config.yaml
d_model: 160
n_kv_head: 2
norm_place: "pre"
norm_eps: 1e-06
tie_embeddings: true
init_std_up: 0.0416
beta1: 0.93
train_tokens: 691100000
Each number is 128 + 32 x the weight over its row's rms, rounded and kept within 0 to 255. Layers, rows and columns count from 0. Numbers have three digits each. The size before them is the row's rms in percent of the matrix's.

# layer 12 MLP gate, 1280x160, rms 0.243, rows 261-433, columns 0-79
099:146088175097179095134138105152117121150116105152135109161165122119118075129145145092105122205181081075082111150179129095139088099104160150157081133118110145088059121138159142151083171184085143099150160170116136116126073080098107195191103128
106:132182088102138127152113083152126123163118119181144106114106149081120120086134157134160098155180101116191130131182131097161119080092145123113154046146107103175101159172158133080187154161105129084128123108131129198076037105117122126114153099
108:118143083101117144148174108179156116142146095148167148174095155140111121205144071133153093120052135125081111104125121106169156150085090128088140142105183129183093171150176164113109093128111125106121157123126149097107103151168110166097088143
101:097211138150139123175139108126155096152148214119104105167147101143118168096155117119104118113132139109101113117165102125108097141123087115158171167121139134156094101108143144099132067149152084172085135115149080188126168117129082151135144103
104:106123187115105080116133102138148125162203148167125156074115093110115092136143181131131048096164128111141078089165070131168136131141204142175078108174074179158104095152090152153145103076186127160189113117083126093140141097118152149164105119
101:141130127170157099127152150114068107140135118089165125180098134187107136146164131163125139105086168139149111124115129118133147094161147093188143184037084121209091115131131132130146124134109141102140075108105174139087123151063100167087140104
102:108145163064120133140143145089128095171140149138145141150147103134179118174149122125123069096128123160152121130155134143215111122129174117234109136108148133132067131076155151117125182118095131123178126113156137155131099161165147106195160144
101:123099085137137097198158052132109116098143135119192185145105114100121124108143150140116180113115177064137149129113184109144111086114115084080117124150121098122088166065108080167168156126111181134116128162242133139057148123111179127128129149
096:131167142090137186181115159125116177076165149086179125101119120134153115165080154123092152117191076137155159136123136082143146175118115107143138137162152144161162105073101117108128179086134121137119126104167125107101115069095102173119118178
107:096161178156138125126090161185080070125089117125101078158157126083174126105134083161170159156080131126126111126094153100125088121151065130184105120153104111141102112125192112161106096157104135175095154110110100113091120096122136128064131166
101:089109146131137111133141124139183125184144069174105152182114129130115105130137100151104120117159098127116173062096099147160164145134125096118131151140152147097082192039120117137121118141203089121096116177069132080201160121086127176113111206
099:124157081119122136095140125123107125136170044132086111118185159144137113167168091091124109103100153105117127155098128201141126097178137174110088140099068105083131087134114166171105128139046097141080147079099146148134150152177116150099146129
097:146084173103140148151148136100135199136079157118178118117060107161105163150096074101126147101110090153089123081122180147118135169117071121150133123147163120161136203107154179126127129172141136083104121110200120136155109090094180143073165168
105:126084124167103175106129130190061118152099095112110146176149131144164073173132140108031106129166129151112148140115133088080070112121097137148144118100116118161090058150140173102146154102142129136134135103082144136123082145101124125090086159
095:163115142113072168105175151133054086139112131108147161102119159142104094049080127065128095121142167161140088072152119110127136145162138145096166137139136172098125106137155201079098077152112147126123100105124108161096070144125111140108154153
102:167140094106167121096122040194128118073125100139135172100137129181111103131095122127077168081156117110112152130170094102151095113125127099133187126091104120162146154103146087108159087149143110118123139078151155132162133120142152099119140147
105:129121133162162095162133152121125096098109083169133167159135079135139128088086102124105086102109105180099143190228147142063119141128118113119146172124132122137122162098109116153126072116109072126108179153142093100141136157164104063123139140
096:086157137089126090126157091115103138119075120120081127150137105096106138140185157149146151144140061164127130165041165124134098129173107130114079087111147155178061099092085160109065094101092197103085108115105108105153147081162192143146167085
101:142118101133092108116110148131140065152138071134165091145173149167146113090157135147105098127168131131148145177198138140104114178151114187083140099160098178173086112084121177075148121098109097136157099147153051143181125166141120094106167109
101:062126089137116122127157177137195112138122115104062100135128158076159145061077198099134123089163080151155140123081114126058162168127151088105145080149089173116134133128151151104117128143120147076159122126107139166103144159143115127129151138
101:093132126092167173093144090173085182118156085207127138107099089156144089148126136165202112085136059067094123170137174141092123170131158132120099129102127152129065110097130117140085149126042140176183117213134097105131114139117102125201104156
098:076184141178121084149105107134103105113069118163103111089157143129107115166125134133100204115159162097138086150157137165121157192127075121190138105144166095145114096103069047185166116142151130131126144118137095061152223153162124141133085135
090:101112142099093097090115078147133111124124094152118121204118082198088155130125144100155127121138143098092111134129163110203125086100112182174177166112118153162040182097139173099170096098120123170127086126098089150115109155159139142078098059
097:083134093149152085140154095186120112084208139136094128129105121153094139115115077166117164145041166119146083128167108131141141097151110119091201179161141075148148159118163119126158111152076085127138089151181137150086063115112084095164164166
096:069117142106142141125113172126175172145119138107102123095161160142170100134166151145111136074078074192128143151170145134147154114137180128094154073102124209129149163143082158098085168043115113159125140144085105133113130139091117159165117189
101:124127130145109062114088181164056130084148121126155110073137171123167140190100095159065080128101138092131137153131126148098145104138133133138176174153112119176091128126156102128115139116106108172137179151077151106118142175150146129148102094
103:166087131164179138146194107168084157133179111131109121102153111139093123112125160157145046138125149054168129138099084152106140124114135124194182168120177102147109129128110148148162132171134083149145129171090106162130110069083101148081112177
097:074109098172141103094095133064083107158201179131132155162120121140097157168120135122096112108130121136166153131129110085141139068141176066151144074195105096100069101155101155160152125125127123046153105188115086113112118164226124133130095181
104:076107100117098191150140139173149135152077183117102055086157108122098111070141149157148129141084100115136113148092141112130176059098154149209146113120123129143124145165090189181165089102149123133100149094144078172144182122133162098085130135
101:114129165173110179161131134158114093156085141137121101128114106171088140186168173143112162110125125104117136100143184159111163119149164148085158048124062117096130179198141117195129149099136101132175156164130143136077131125129141171119167120
103:094160134179166182127140159112100041110190085142088149141148126164127135114133155164111115126153175185162086132169136086075165169114096123157097119112092097124117140184158120122081094097146148110135155172122176152153157085153133201122097103
101:090131079120171119117077107105117070129083132134139156163124154154139173090117120137151105110130125145134071164127117128160045101133129089184189146116082100071100116096138122100175153101170055148123180165158039083133142126101087162170082097
093:091164138111078143142096134103081110186106058119104172175152146137136155159046110071162154123073162097153137124222086117210108160104143142081135126127111170110155122102131105122135167108088141093070098151151098165094100176108154119135126119
092:096129120100091089129151126156119127082126148081125099156161095087166145066158106136122119138111132130117119119094073094138087163194159163147128104133119173153126113143149095065134204122119121090153112168110182098066099208113107099155193074
104:150142156117094132145136117132118084111130097134094120132086125171105131146084104126115198150086150153141107150155093158145139155148146139047100071140130117146140079113140148143140110199163094108100045139092142135115068097083123154147108144
103:161155119169125155155092181166122169122168141123103150051138078141130090136139121174135163075169088204135128158112109102175145097108151096132145095162104189158121106151070105121128087155128120124137128141117193110138110140140127128170207118
102:074120173164068148149156137091134134146116088078114131058153087103156198122112140127133093185102131138158068147142123105154145143096169157105149111154189112125088114129136161149192150105173106146190146082159081079112118091114142134091129091
100:154085083125183123168125099144162159087081129181107171158158092117063160149142118157203089131100157166111078133142135142121144107135155079148129136115135115171150104117076191175151090115061105125183172150123160115077130142139155142126120191
096:092125168137135118148135160169139112092182087150154084091106157139118094108134114152107204161098095087124134099126118116204132103178087147109126100181118137073166113129086167107119071124112152123061099162158135125118104080161107138171124113
097:133181072143109105144151135133116144046091104108159161114112159132149092108182127168144118146095112150142071184135148118122122075081183117172108140120087091099140052138155087124118111139118123174120160127108138168136057154108132137177082097
100:091116117103173091108095081149113173105138109089107145115152172121097169095139121125118099154089139157150108159163187107153171109142131123127110129093123119130096111088151159110081178169122108167106122146074096068116097167128166104159160106
100:110101142104127100130177131099178167127157155168147122143074123106152141106119136141108183136066145083197163140099132097106056088142154166153091111131114089108092146141062147085122135116138107105128071070141128135127075096113114074172108162
106:138142078136109120128079191166178128152090107153085165128138141104121069165073174083131123055106149166142156147057055121136191093122177120132149100145070153120156132116154154111133166148111145154172175102099108128123118148132172051147132157
103:138132102156124126115151110142137137092184066151089122179145134116156177130061151177143099147089124124108156137136108146114052058174136087185132204144118166110134140132096147080084196116089103110140124085111108142128169138149107111093147110
094:134154146043121096102127153156098152173125100096112141124127104147067054192095083141158194138145123144123133125076133114117117143123137103139125123178108167191075109107110064121150102109074146140128119161138080124155134141095117147141139154
116:096101122082113141158169130162098118164113165147168106129144095077116145097092110177136175096140208105124157165145184093187164152120157115099143114207133126157105113116101155088114110152098111104138114154048113155080121119074126170112092120
098:117134076150142119164143102163168157173130123128169121097092119115132085135129084116159122110113131141094127196117086163156173201170147151169102151111150102109089107178164167132152164068107139122138140126125136152103173118136189089125219206
100:153092129129128078186108142099114117124137194114097140236146107112096144069165109112114068149144154152077150119101178116190189134152106177105118143123148064147135092121147147151073134122167128147059122164159148147159067113097150100116094128
101:150200167161133143122117124156131114144116142145126105078117090168174137133117143143094122138115126177177080115183119068097186170087120095092095111125088086095104129074099104094136183184131089120123105081095106148132106138141106128150121065
104:133152143167101137179152068130112152118146145170126179099120128155125141130159081099129126090140120111114143182130051103081158106043182115115162123112073123113105135139092110116112141129094146065104074118133122124106102127080145033148161067
097:158127120138094090143105158115113111225117063048083078051120135134133112105180163138183132118146118151101090086157129210135120143130094109134117105069079143087151094116098113105182134115137104132125066138171117067083054172121162112126116090
102:108198191114113106137143155177117159066093215104130105120143165151164117094144093108172142127180120182091137112114117182107119115132132117118164153155105102105170114142040129173090146152145129143109203138102175133102123153144095144075173090
096:118153081176168078115084113152154137106116183164143101176168173125098145097147199149081177175129138169116197096137133133134089222155154136089123143132134151133118146115105143146119100141132090173131117120129069163101136204082130122163144134
093:129125140069096112132168160173102126117097081104141133170114065199115212110197213160137061108179076116105112127084172139134197147168107167149142105151066147181125114119093120152209155151083162167125157078124097123105077113131164064137164131
108:160157093136197092178128186079181088139156163133101192137098097065105170163111195160174178129142108067073167077116141133144126097189103151133116097079210150173152149130095110122126110110126111093112125112147147105101126121188159156073172132
101:139120118144138122145187139126099103159085107130125168105168084157076080141175142163103179117159158177146143123159146123120149105116133134158186142205147098109123108078162082133150194175120102099090129154081157129083123147137121097172094185
099:130160130098130119123172128132169109179127112135181097162179131127088115105125110113154108067130106116106174094151202124105129067161092142168142136162084055169111101184186101119151063158068152136163081152122124176089094110077076121088139147
103:135149126085093096118124168110142139177153109082117167108159130139143117123145052123114179073146127101135148088144091174131095130137127101114108104122143103147195184107100119164191096148136114101144150124093123107121193150123142109111123143
102:162159134146165131081145168137143176160103188115131150081169112156189049107125158160085124148125068103214123151091148114135093141107106107099196102152116161202113087142127135187134108071116116150158117133127129119185106083132166123147060142
103:103128140153120121123173102158176112146184131152041137127166102144106078101118157127138161089181049090113134109150101104133113105114059109170088137160117149114131150132115143127128123108092118097118124129170119173150164148164097146106113172
097:091136167126081134154153079094107073152085180095173138146133120191111104097186129145135169148156192095210124140078098105121123101116117091133107098066131076142177152105120167084180176151152128115161152103078114122071171164108110150113108153
097:155153076089084087134131167167159114119089132136133080169088077096090089127114059133129165129062097156144151131105117110157145074214100114143089101088133222100059157117135117100155162127097139123096138161103132177065097105154118186153103105
101:132114153116197083126071151153116108091132167151176141048143105117112174117163103068114141093142147143140108106101114121157175168117146137135182155115109139102147163180119197152134137114097080095082170109128112184044128091149113137052142128
100:147130119095130131121132122134179097083188140132116077127138140119099161178127122156084081111166126150147115098109126187112100107115108162109116184141084081116178119116091145182157089195109115151128145087160140160138158119096139112107137209
099:070090126061158182140137094198144077138146154092100168160136103118107146171133138154085112180164158149097114188049145164135136227108119079120123112150157152102119186101067142180123119124139117149174127102124153124180166140114172143179125123
100:134124131146094123102192161086103130083150151170131137123119139131139047194115130132089124142107109097127142139166127079152176157126124054072104155105093193128068146117114140114163084165177120147120167181143079104116184142104116129103101148
105:155121168139189124110158110141146072117190171169186184145106123130162095179128130106143099170137120118053122105104171144156108186158128180130108093124124108111135088119107116119142163141083072121155148137082114100121076107125138094022138169
104:102123135161133104112127157161151091114127099137087157117184106123119153135105089138122174175150160210178135071115152122118148045142128180142143078126170154092109148144136101086095117099107137134130153045118138148165131111152119192123138135
094:062180185113207131188099160178099176154179100084068093088136080118099079123095129078108105119067124121113178108129110107159115144147127131110120119130156175084144116141116089058146148121123086087093098099110123155167082097141149128108066181
097:128150210093097175124093081094128116100134175152213117062170121095152099094088124171149102076160135115185153140116138160092149101169144059165121102125100162104112146160133161136053127133162109090100120086159131168136143220154100151098124125
102:114104110090110117097163168089149150125139087117117091136113088127131100082142156097120132130152088133189202080139098131163092126124137137091173135111095161164186108150130116106133156093090193131141135098104138110146176086109133091129138116
102:078164136160143133077129147151067107206144114095113131161111166087128160078143144148120084064192143048134143146082130116142140133127125084074113130153154140168141085118123180127062137086140074130076120115082167096166174162126188080164118119
102:089106127160158140104135129150083131113112164062162159116141114177127148080099138144178176108117079114117184132159075088055101197150149230164154109144161106150188127152135124108099091145072105133175149077162113117156116179047107072080148131
106:127153186140162065140147167120127182110112140112136075070134149135152128113157108137137120077146170134140155049185174074140120081172100133162091063109164129106056109127085128108147162107158138168090158081102155104130140149141111130107115101
102:109103092088162116140113066114137113128182142147125132135130140141177118155090153192128149118142134093178127105130150119112114194187091117096172147082177166092140140114109102106089161135159139091130140131125069146111146097146209223108101115
094:122130121124146099156123157127114120062123155128182135112069111184186123183141115103181209152168123148123120084098105115123110109109086047120108156145163129107173109110134106176151139100155186142084141075080158078115144135160123128166084130
094:174126112173127047143143173082132202167137112101148127136112126103124149183131124155155152170138148076095090137117150133112096076156122133112130142198127106115138166151102128166111139090172131144088123077152082080106123158077107100160170145
096:095112175104099124163163176085153120069091109099150158134106158160140149206139147187092072137139175094099164105150182117097148106133126169096168119114098103107152117134108146153167117114029150135136107108141116187148108112125137115127100137
097:086162132076090164149111143120154116056099161147104173130162135130183163150114181144089179097142173155116099156126163169163122026146077119141193111110123117138107127132177100161166109131148158098142133133164115137173108128114115091106132132
100:122088106132125112115138106176168139055159094185196132134109094136098148095135129134092133155118153082082113137092111127082034134132135137155118088088119183123050139090141113134120145144144111167203099171096081149094136174091128124156120092
090:114130116139186094177157078092103134139095208162150149069120107161092089137107103160116136158088113153146110125165077132055115171158150139126114112123096150084161116145161131139082093130125116077099081134163079153082147145116153148118129096
100:114111089120165129125129087151193092097139153151134086089121113173183081182163145180121115161160057108170124186108089106139189104106116124117108094115133201144139083131098105145107096169083112069108141148088178164055128147162138137120113155
102:121062165122149083151178043142087097128117141129166112112128143124131126168112124074156131203151137126094149173185152104102149186109146105106148112148094138104154109145165129084144124128105077079154088126084082130155119075102090119159154114
099:145126171098120100115136161112064073168168134156106168216157168117125069165080117104161129122083110182088137085135158165147162123116100147153141163064122112111120163141161121133160124032114127133107141126090149054104216120124133087145145150
097:145097128113145114105202171133115091157116156181100154141123142154124123108210139155099136127128055145132083099163116118086161144135099127119126152092145138107170113134083156077104072075199118056126162102136152143136134122128104171194107113
100:160164118133145104125136138099122100089130126146179120056169137098159081129153103134122034164151086067114149116114096088129159051140069133117145149127159103157142111154151138174152156078059069114156133163114189073110106066103165150155133132
098:151110144100115134153114228151097104151095124104126118180118131138125112157144136101124108060104151138131085144133079080140104153127096090148088147181129139128188117132129078104134148196123152183151105067117132141060109156121132147155168147
089:092174136176090153136183111124178142129134155073159158106103114073104128170183143139116118164157133145108050144120152116135100110187130108101132117117162158070106150196126180140125098112099127134181133087137057065201216037144097137173118123
100:124130089139104101133200124116088123138095090110100125084152167154128046110174146142152148178199164157123128075122095122134122143098138117139114090162156095106083119089113168085132142190130065156159156164144104096122154101110082143096111146
100:161095135125128096142154122113144142134148181136156151146131077126134144132081120150109106088142147167114077170169106157107125134148105161106130150143139142062159150154107123167173126099108100131106144100193082091141172146091146127139148144
099:087139212129076148118105114140107206117095198118134109084101058074139062154124125136125108128107062165139161167121140105127131138140094097105125098197127135133104100086115079186064096157117100102158143192137143118115179110120166124055145113
102:115106097171083120151166181175141092114138077179127132136098131100117101132110086127172138114093133166115177115133130140137149091134123124122134092140093106115107170159114131206138143137112145180131111128120126093110132051143121141095104235
099:116134196167075083168127155129174046184109167126167151130166133157105163154038121135098131088092131115089105145167101137129100082125146159148087148129068100186142170090147115184185136185109087075093101156129172160118109108116134049135158082
098:115159113145136175143110197134107178134151136121103148172131071183104150111074099186075110192069117100127111073184210131130148116121127124067154135146100138121121163148139164111139163165160123104124114056128114089104159144051096113138103130
105:118128131064098107145157170073111136102144094120129066135140104171147130140125142109116159122107124144150133176173135099185139073128125079090151087110155124127156167153111114137137100155108156064143121124088130118098108153164113161124202081
099:114116122176094139169137143089084062117044124165115187101083085101102098160118142155129060135143154157179145141123109139095146135082131158126090079160107137170138131156127165149182156129102102135140148072175138098099093080097095131134165144
101:097127111105114185164071105124156133156088137141122187141065134123121132198115152071077142099138160125117095187086124137145082129141104136056090102140158141121121141170182150086077145092185111093077152094124083083131159130151093134105078117
106:075121117123140147147077117118119119159177118082190104175164125154114153119138166150191111090180133116105110143139077118096101157126118105187060112158147102149086133082100129076115110138172131142163152174167145169152094215124107083101086135
103:115072133072191089093148113141118098151138167140088128153113159142162167129102141157168056102175021093197147157147098090131111128125135080148188088157046146125174169136126093171130117106109090136173127098196117118110083156124096150044092139
099:077130146121061128133176114171183121175150084086131152106089114135137179168156119137124146085078158078123125097099087126114067158159133109154095130082113146141115182135120119154170094086141104099090082153122078151135143130126156140172156100
098:085093102105153129151156149093045127153139119117144073057083096143141156119162141137129170145073117111108158136114160152175087124111101141159113085134141088154117106094200137040166160101077176149079054123125079174185157093156110112092117096
097:118160119104145092069113170205123128101126070140141110146110104115126135196097122163140135162170106148179152186139084079123107126190110141111121135108160185182066100109159128101122157202048146090172151146145094154114063109100093058090141145
093:150161054148093074112069142125137130098105123110218127103157172139108152167151156160124131153143168132104121123149063111158130148151173132172102076135096125068146108158103137143115168121094059200147182088157146067101149107143048176199179120
104:172158114138153145199161145126154118110071157079144091126076018119199085125114099125127173118136141139149111118120110159130166118086140101114143110099180124091098104164148126148166135168087135069106067089164185147119093132144149106196107127
103:142136144140152138122165136120133117080132054152160150142084144149127092175145150106129113112113137113097179176149094138132117185164150080129044227103122144091097126064111160139138137095148081132110132172122153149145202097159128139103122078
100:163213175160147138137126128160131105105138171120162172081168078152154132150100089116102161097116151157153163129119087155102121098116151148096118120052092129156171129113129076078130134147095124056092154086156155053137140133120078164156136118
092:129119067115136078187162144115155102121104088128096160134149118145146164182078166137092119099092118113141174144115162081126145111131135078109128151191113191169120083104199153069132123106178122180133118148134138145156104126128132161119065113
101:119147150129156114102133120142097141129180131096162142172099165171152083134127062168113110123128113091136055177096098101082172121063064122148076133142159154092139208139126157132167153162111120103146098096150135128117119121158100119125161194
100:149165128154163137164157067111094145064085187114095125134145112107138096180140081124097078145137150120113171080134136171096175157118097144151158164114085087188106142084167104153088124156095101161175131148144078152110100116128142042143144148
103:142154121139196142144116084078105100095099147091111179133175085168075107146199091150149115160109106113109126087180109165148120134119137090035106133152132212128121123129154160089125139124131097224169130174153183150121111149140139147142114113
099:145128145122139128123169079233124098107188136100176199106152116141135139105119146159167145106133119232119127150191125072092146147095145169041104125059100130135112161116059070130183127093134161090134094099127100050114110122153145133109178129
098:111097151132141115125177149109175144150083092097126088160079110084126108144140148163111157136153019153104159154098142164135216154184124147116147132115115123131136180100110179146151188097130119143151110129148129166149098083089111119074120108
097:121171066160128119150176088108150086147121116103191181160104074162071093197138109110162172090150073190040134144122076111086101134092078070141097096156149107133144158145157093072065119163134187168121146114088156130109087140124153113151179155
095:140154118154101072133086127115080133096096126177094176119101121130171095150124140093112110137123108135144137142133096102154177145186155150167169131227146104082059174170126126145160120150173093109113130121110133162103144167037113185141117159
099:192164115129079090085137184137141121112102103133149132153166138183126084126135064102134101124158146160100097145097124119152157115126149154210186154150137082119121100140127189069091122149169100192165133137103135139171112148149129201172188118
097:101142092161162129103134122135154145217138120096152141076094119070104151167132152172150113147150144117090117172198111190098116133166196152107157167099113182126085123149116186102175126105063103177125119139146094156089110078097122131086168139
101:123120121099112093120115115145133131084103123119136137182184096195131146092117162085103108112145158181132095114130125144113125105228127127115111091121149106111148118124066137114051073113178112181125150117145141129169138145150147124075104181
098:119120072150170148143172117095126146082142118162115133115126118101125148129099194116162123112173149074072162181085117121115174113149145069117113140115117141154135144107198170187044120105147132145109147151067106101145120127145126105117083169
100:114153134111125118130123160146148068145118175132130153134074113204140137144095134126117071121088214089112077134191198176142141123116183092101152172161080108088062105138094128027171115044126124159169161175107135141107151131148164104125206092
100:135078177089119124121162159126109066128167100088148154164098126136143140119112116107147136063114183082137087166131119137128103124140214122160199160132089110144119128154173151133120096098137136083129080132115125141169122131116159150156119155
100:135131166136137165132171143117127084096178135081106151139109149106119147160173058096201118121137116102099121094136103161139055111171129045118145089167160153095081121171096174137101138081133118140070111101102133198155142132173077166126164167
092:090073155108122080161064122145107126136128175107190103119132148075172150183196096105180143141113196048070133148109096152152064161159120127126135160110130129085114135102145127108099162079092149103127132151141091097070152169095133169151110167
106:094109100098163164146146042101078048112116082155076121154103144154102104203112148086026108080120148098126107075094173139089129135153109124153105149149125105137129129082101128109119114084152080086129142149166098134140094159121123121137180167
097:089099120149113166192076178130096108167194132167069117112079138071161166161140114177095169122156146070163165141158083094146148149094122142166136155166137127136137115113087077115134089101144121171108135131114132139097112096069089196120085093
094:146138136130123112143126142135112165128069075152145093199147158114104159116095113143155082137158122170130129099146127107159104096130112197119100128129187145094137151105097172147155087119155142147150156127095156089119146112129114063107128120
100:093109156145107102129163189116118096091193122133131131096181043117068138158111095108149135121106126118102141166129068137109116204117063147111098124174135196183114157124104107152105100095118129110090126117119083175161115055142135084109147115
101:118155188050090159149149152069100108161193110097110119126165110129201111137099071162108132128103058103101156143078149078155140127190166128129148095131107070108183157165140171128121145169138145108125169094135126137144112135154154126152150138
101:035121177073131148137121154121145119117126154092136144180106133122155157120128187161144168145145079151147070050174113142090138050135221103077084085118093124143173165131138136132109118169132146125165097095145127133199117169143089123197178108
100:116130144185157127127109150099122152145158101087081076119155108169157145171135138160135084174081126107143155172141143084129093170104127097147146154070199171152089131222132091087113169106124082199136160154136162141137106115134103150152122145
103:101089114149142157138147144097156137092110173137136132107193069103140123086182102126156088125073091150165117098093160106129089140063142139130163164105155113176092181128103118100106093096142092144114147138106096142140125094149144102154182117
098:145209127104125116153142093151113125161096104146158066187130139158178155110134137126158175143134058196135125150085167210102153114099107118151138087177103125073103162113157118167140165115077159146102135110107148157129101114164132169118132193
095:138132134101170117157129160152101169139138117126199122133083079140144166107139133128202142174188055139099138164150112136133141108105111138190157112122169165111067122140110128141101123192116109100178118111086138192148156159109146074127152139
101:048111090067119152115143105169164129127099105163109134167134146087100120186111140130100150159104124137143054125079136182146188148157115131163162099127144125161163108136152173114086136171162106107142087125086081163042181101129127165114111113
105:116132188153132135127133156173183099146123098170144105145157124107113096106119134117198118131135105133156117114159061143141110068148136078095149108096225121180094101098175145085127116047147105081070157121144178078021127153089132159067157177
100:129140091080189125123113144106066108117102108083150162179152092115101137129124145156154150145147110174122194164129115084127078084097103173081086129126121119185188124160193117099169129158079139144113149162171105135138183073126100083133100110
105:078155129124070115180119171069173170089096154107107136120165104082084126123119124104091166154133181119196119140124129125118127108116162072122123105218127183084189174180098147124087111053199122120126082117132147114076172129108154089166191135
098:150126127122150147151162119183108148127117088165135168132138181153087159114078107186164027150114111130164140137056119109136186115103141146131137061090098128068110108146148152144121162124127126142117097173086110040132105148156172078164130168
103:152092198089118102145141148138119097114103139124102137102122071177136130156114086130102156050133151169130128126076130160110139119138114163113088092138134120197090139169131068125116145154108120130154113101187113150130123189234155106137131093
093:098102165109115135112170113157095083149133143130076128117118122174119109141085120152146120135181115144107140142149143111123110094127137120149134119139092135116221081099087137140086122171110171091099152147124182118117064159047109204191130125
098:141117157128159114100111190231134091111156117128088145154097126104122170173114159164116115113130121133048107143143054166141135124113161093128124148092123175174095136136182137061142162112099132097134072133158157071170115103123121123124129126
102:126111169130122113132096169095102068114154118116140111123114131108163177116186168160134199137144139119093113121102199101153134165107154124121081133127121080164129117160161049155149145150124160112126153132139184088101132135168174128157168127
100:140131084141164102160137110131126105144161117144196050107102148117160182205139144125157162104162160108068131123141176125105095154144138107142092065205135093115116140123101127162109209138141140142123121097131099193114162150165158145113081143
098:158180145127182167151094159231102092164131152108116146137157136094135093136080120186164128146154104144120161196115172150178121135102174103134143098191093122104129147059066130146139109087094148092174105145168091130220128113120164087142149088
098:116125131110143128141152103101119147129054181104078196078166089065170116130137092146154106096115157119132154130119118196129142155188143109120162082108092095088105107088135152149092131133141076064127187162118106064162137079123101151101150181
094:093153109076113117149123175135075115137143039133172082124065142153149148110156139120115112137140149145108110111143144151125148037110060139090104103118105120151195121082151084131070180137116113069143096109138160101136120126163126100171109115
098:136179107135084159180118110143113169085107114114066134138141132100129140070060075097114198075116087130071159174061100131145139133130163138066151136105106109156118194170098146160128155131148098110085157169096209124144090082130078168141110165
097:144128113073158117125161144167130063125125109149179111139106142150135127120175127136126126137131143092081205117116102116091130114145141208144129124133144166084129128156148090182133104153103113146126154139117053105126124148086085139155130130
097:123185152131153088155107146090146141081075173148108120103071062132127126135132132132133109098148077213103159160122168087106109170087185091120126160136190179071052131130144127113098132120138054079146146056128170148066146137102129151123113158
102:130078124138223139126165145128171130099154124179109128115108115123115141129123101154164114104149130127133171146081141150132128105125189120094144176093063129126143138132168123144155106106150078165117139122143114078150035144162123143079145168
096:139146121089136082138113115127112065126138150174089152144168070135084082156148119122182155158172128149138104067139115157092110138142124137164124104099070161165061147129104109085098095122145142163081143034105096119125095174104162078134120166
097:164139128142099157137139138132094107158109068162076179127077139114131132144092150144109151109163108128206084130137084145162142168126133121145120109141140119127128185111150179152086143153123107133136132122128157096086167151208157125157116146
103:105123134142129143114120097119102131095119141146130156100155137173073149124160113126115112100185168096154132092177080133142133148060114074171109136157178070135094171108099167081166102150143109106135133135161137158160199098174121095194159103
106:125055131109158121099152176204170118146170085072106129126088120118098106174194097193113158110153113127143067155135168142147116097123147109108119094116155129142118118189131124158126098063095106127104126104185079121108194149134069132112075167
100:059192123163159128087110171100065147128159114137123162109152113123200134132121104151139141156123099094090167091159184115101155138129170115085076102086211089141128089130174161103108131103103097119075134108121079177089074191163146140122107109
095:105129160181105122176113109098060167112108136090118131103078113120135062126102110124103151073115191188061074189155126145131103078133171204155111137113182124141152115054155130091129132137100107110161115063090209071066116120078134142101162148
103:074154149106105147126131130134166154129189122069065125147118056140164107145049144133109123149111111162116114103077100122192133127145107137123066109184173130083153174085095156123088144108086130173121116134112086103133109131132107071146157144
097:137117089145166156130153144141138094159092119135165091065117131062062128127196106146144124116138159123061110124144118116126090090154149156175122061140118073153089209138133156172157169125134106114110062097125074102105061145116129136132138128
099:115124141093077125183172103121132097132083090088135087132109090091135158127095138182166114125132168157147160196121110156120142073135133093121133157175132105084077175188108092096135151175114121112136118176125121190092141102139147143139179152
107:122118114139128092130081171153142081122088108123103119096134132159186133124134143115155092129115164097129144138165110086131149132090107104144120153162110149125054094213048078161091126143194100154144092121122146093083095118096126165116145097
107:100132100093156131137148085107148116094087154165081140137182133162058202171123148102124108082111178129168104109145103137119142146115101128107099136134107125119134127152114170157147152121161110128156148113102135168103146101144153089108165159
100:136152110172174113040135127160087147120159101187164171174082082098102127131159112145103180111117132173092133143126125147134139111142122115247083146159112159144115103125088148108197169113139123074125120180168098089115140146130102107123134118
099:094112076192166155122098136115077089124097098068122161164097118143110050130188127103145083091108172164144144130115091139199115140113125155091125145094117118101098170132103126123130158138128113145171130157106159122087159077136121151206114122
100:095219117150133144149128100122121103109185153127141086128119116110048204139180097087181154147133135143081089154171095145072081086098142113146189085090113124138134138160134133123125123170124146217124079138144171109132142178110150096140155114
099:111151088113103170119121107108094128123112131174108140130150122190101197145113095131109176114124131055166143173139071136117091150134114104099178136128137112198152148178159159128143092123117137114095180159187124181110067097128180096151093136
098:128096096150155114168200101148168146109095115106151120111166110132136116141065137115130138062098046094068131132108154101193180116115126136093097143123141167235164081106136140092151119130140105124099160172168135128165101162172120104132155106
101:094142074107104096098128200122206148171164201148159122180114132108069120100170168228104156154133116122065125119121166110135150189166081112101101089175108065115128117108166115038105151145121112149146168124127092197105151132144143156094167090
094:146121120125165109154140061074144158123125151154094101087081117142147148136145156159145167124172053170141151138122138177176210141128152153106174107094144136116141175070085144131161081146172180168124151144137185184130158094153105103141167110
104:098061104146096121117105127104065137128173148158108102083142080121116106177083118144182147089064131116137098070082101116132090068160129120148158118141079115134133128130131126128124118144128137124091162089150181183119132149118096145106168148
095:078127143088122136086165157138131128119091082151090169131145126137148101101167171114145124122142124139106180123160175147131143164115088113123117149103088118035108182121102124086149128096107121176101070132185069160181154175158055111148139120
100:098168114098106161131186121131101116107132119104126111205087085166110179153100137084103126150151146116106155071099063136109059109151155074126142061133162136108136124127103097132119169141069112165155125125129136135233164197182097089127152092
100:056128058118191111122089085152135067087123108167156165096144087074078189100080178162150169146094151107092064159103099093127134111092111120072109141135106086090099101119143122143184121172116153112092153080092106128165137161148193158151180141
100:168131192071054119130166179107115101121125145109119152154145121121158075083101082117123152065094116190139110129133200139108102139121137166106168080095185118157142136140113146126172061134170141168100068097131133068104107121180107140094132150
102:076149166089172134188136150057151068148079149161131156085106082113113169074148139128181091174134156113173144103135133095092111161138139126121106150105068103130122142142185126137136139124043076124142163134132154122145154175149180097077183155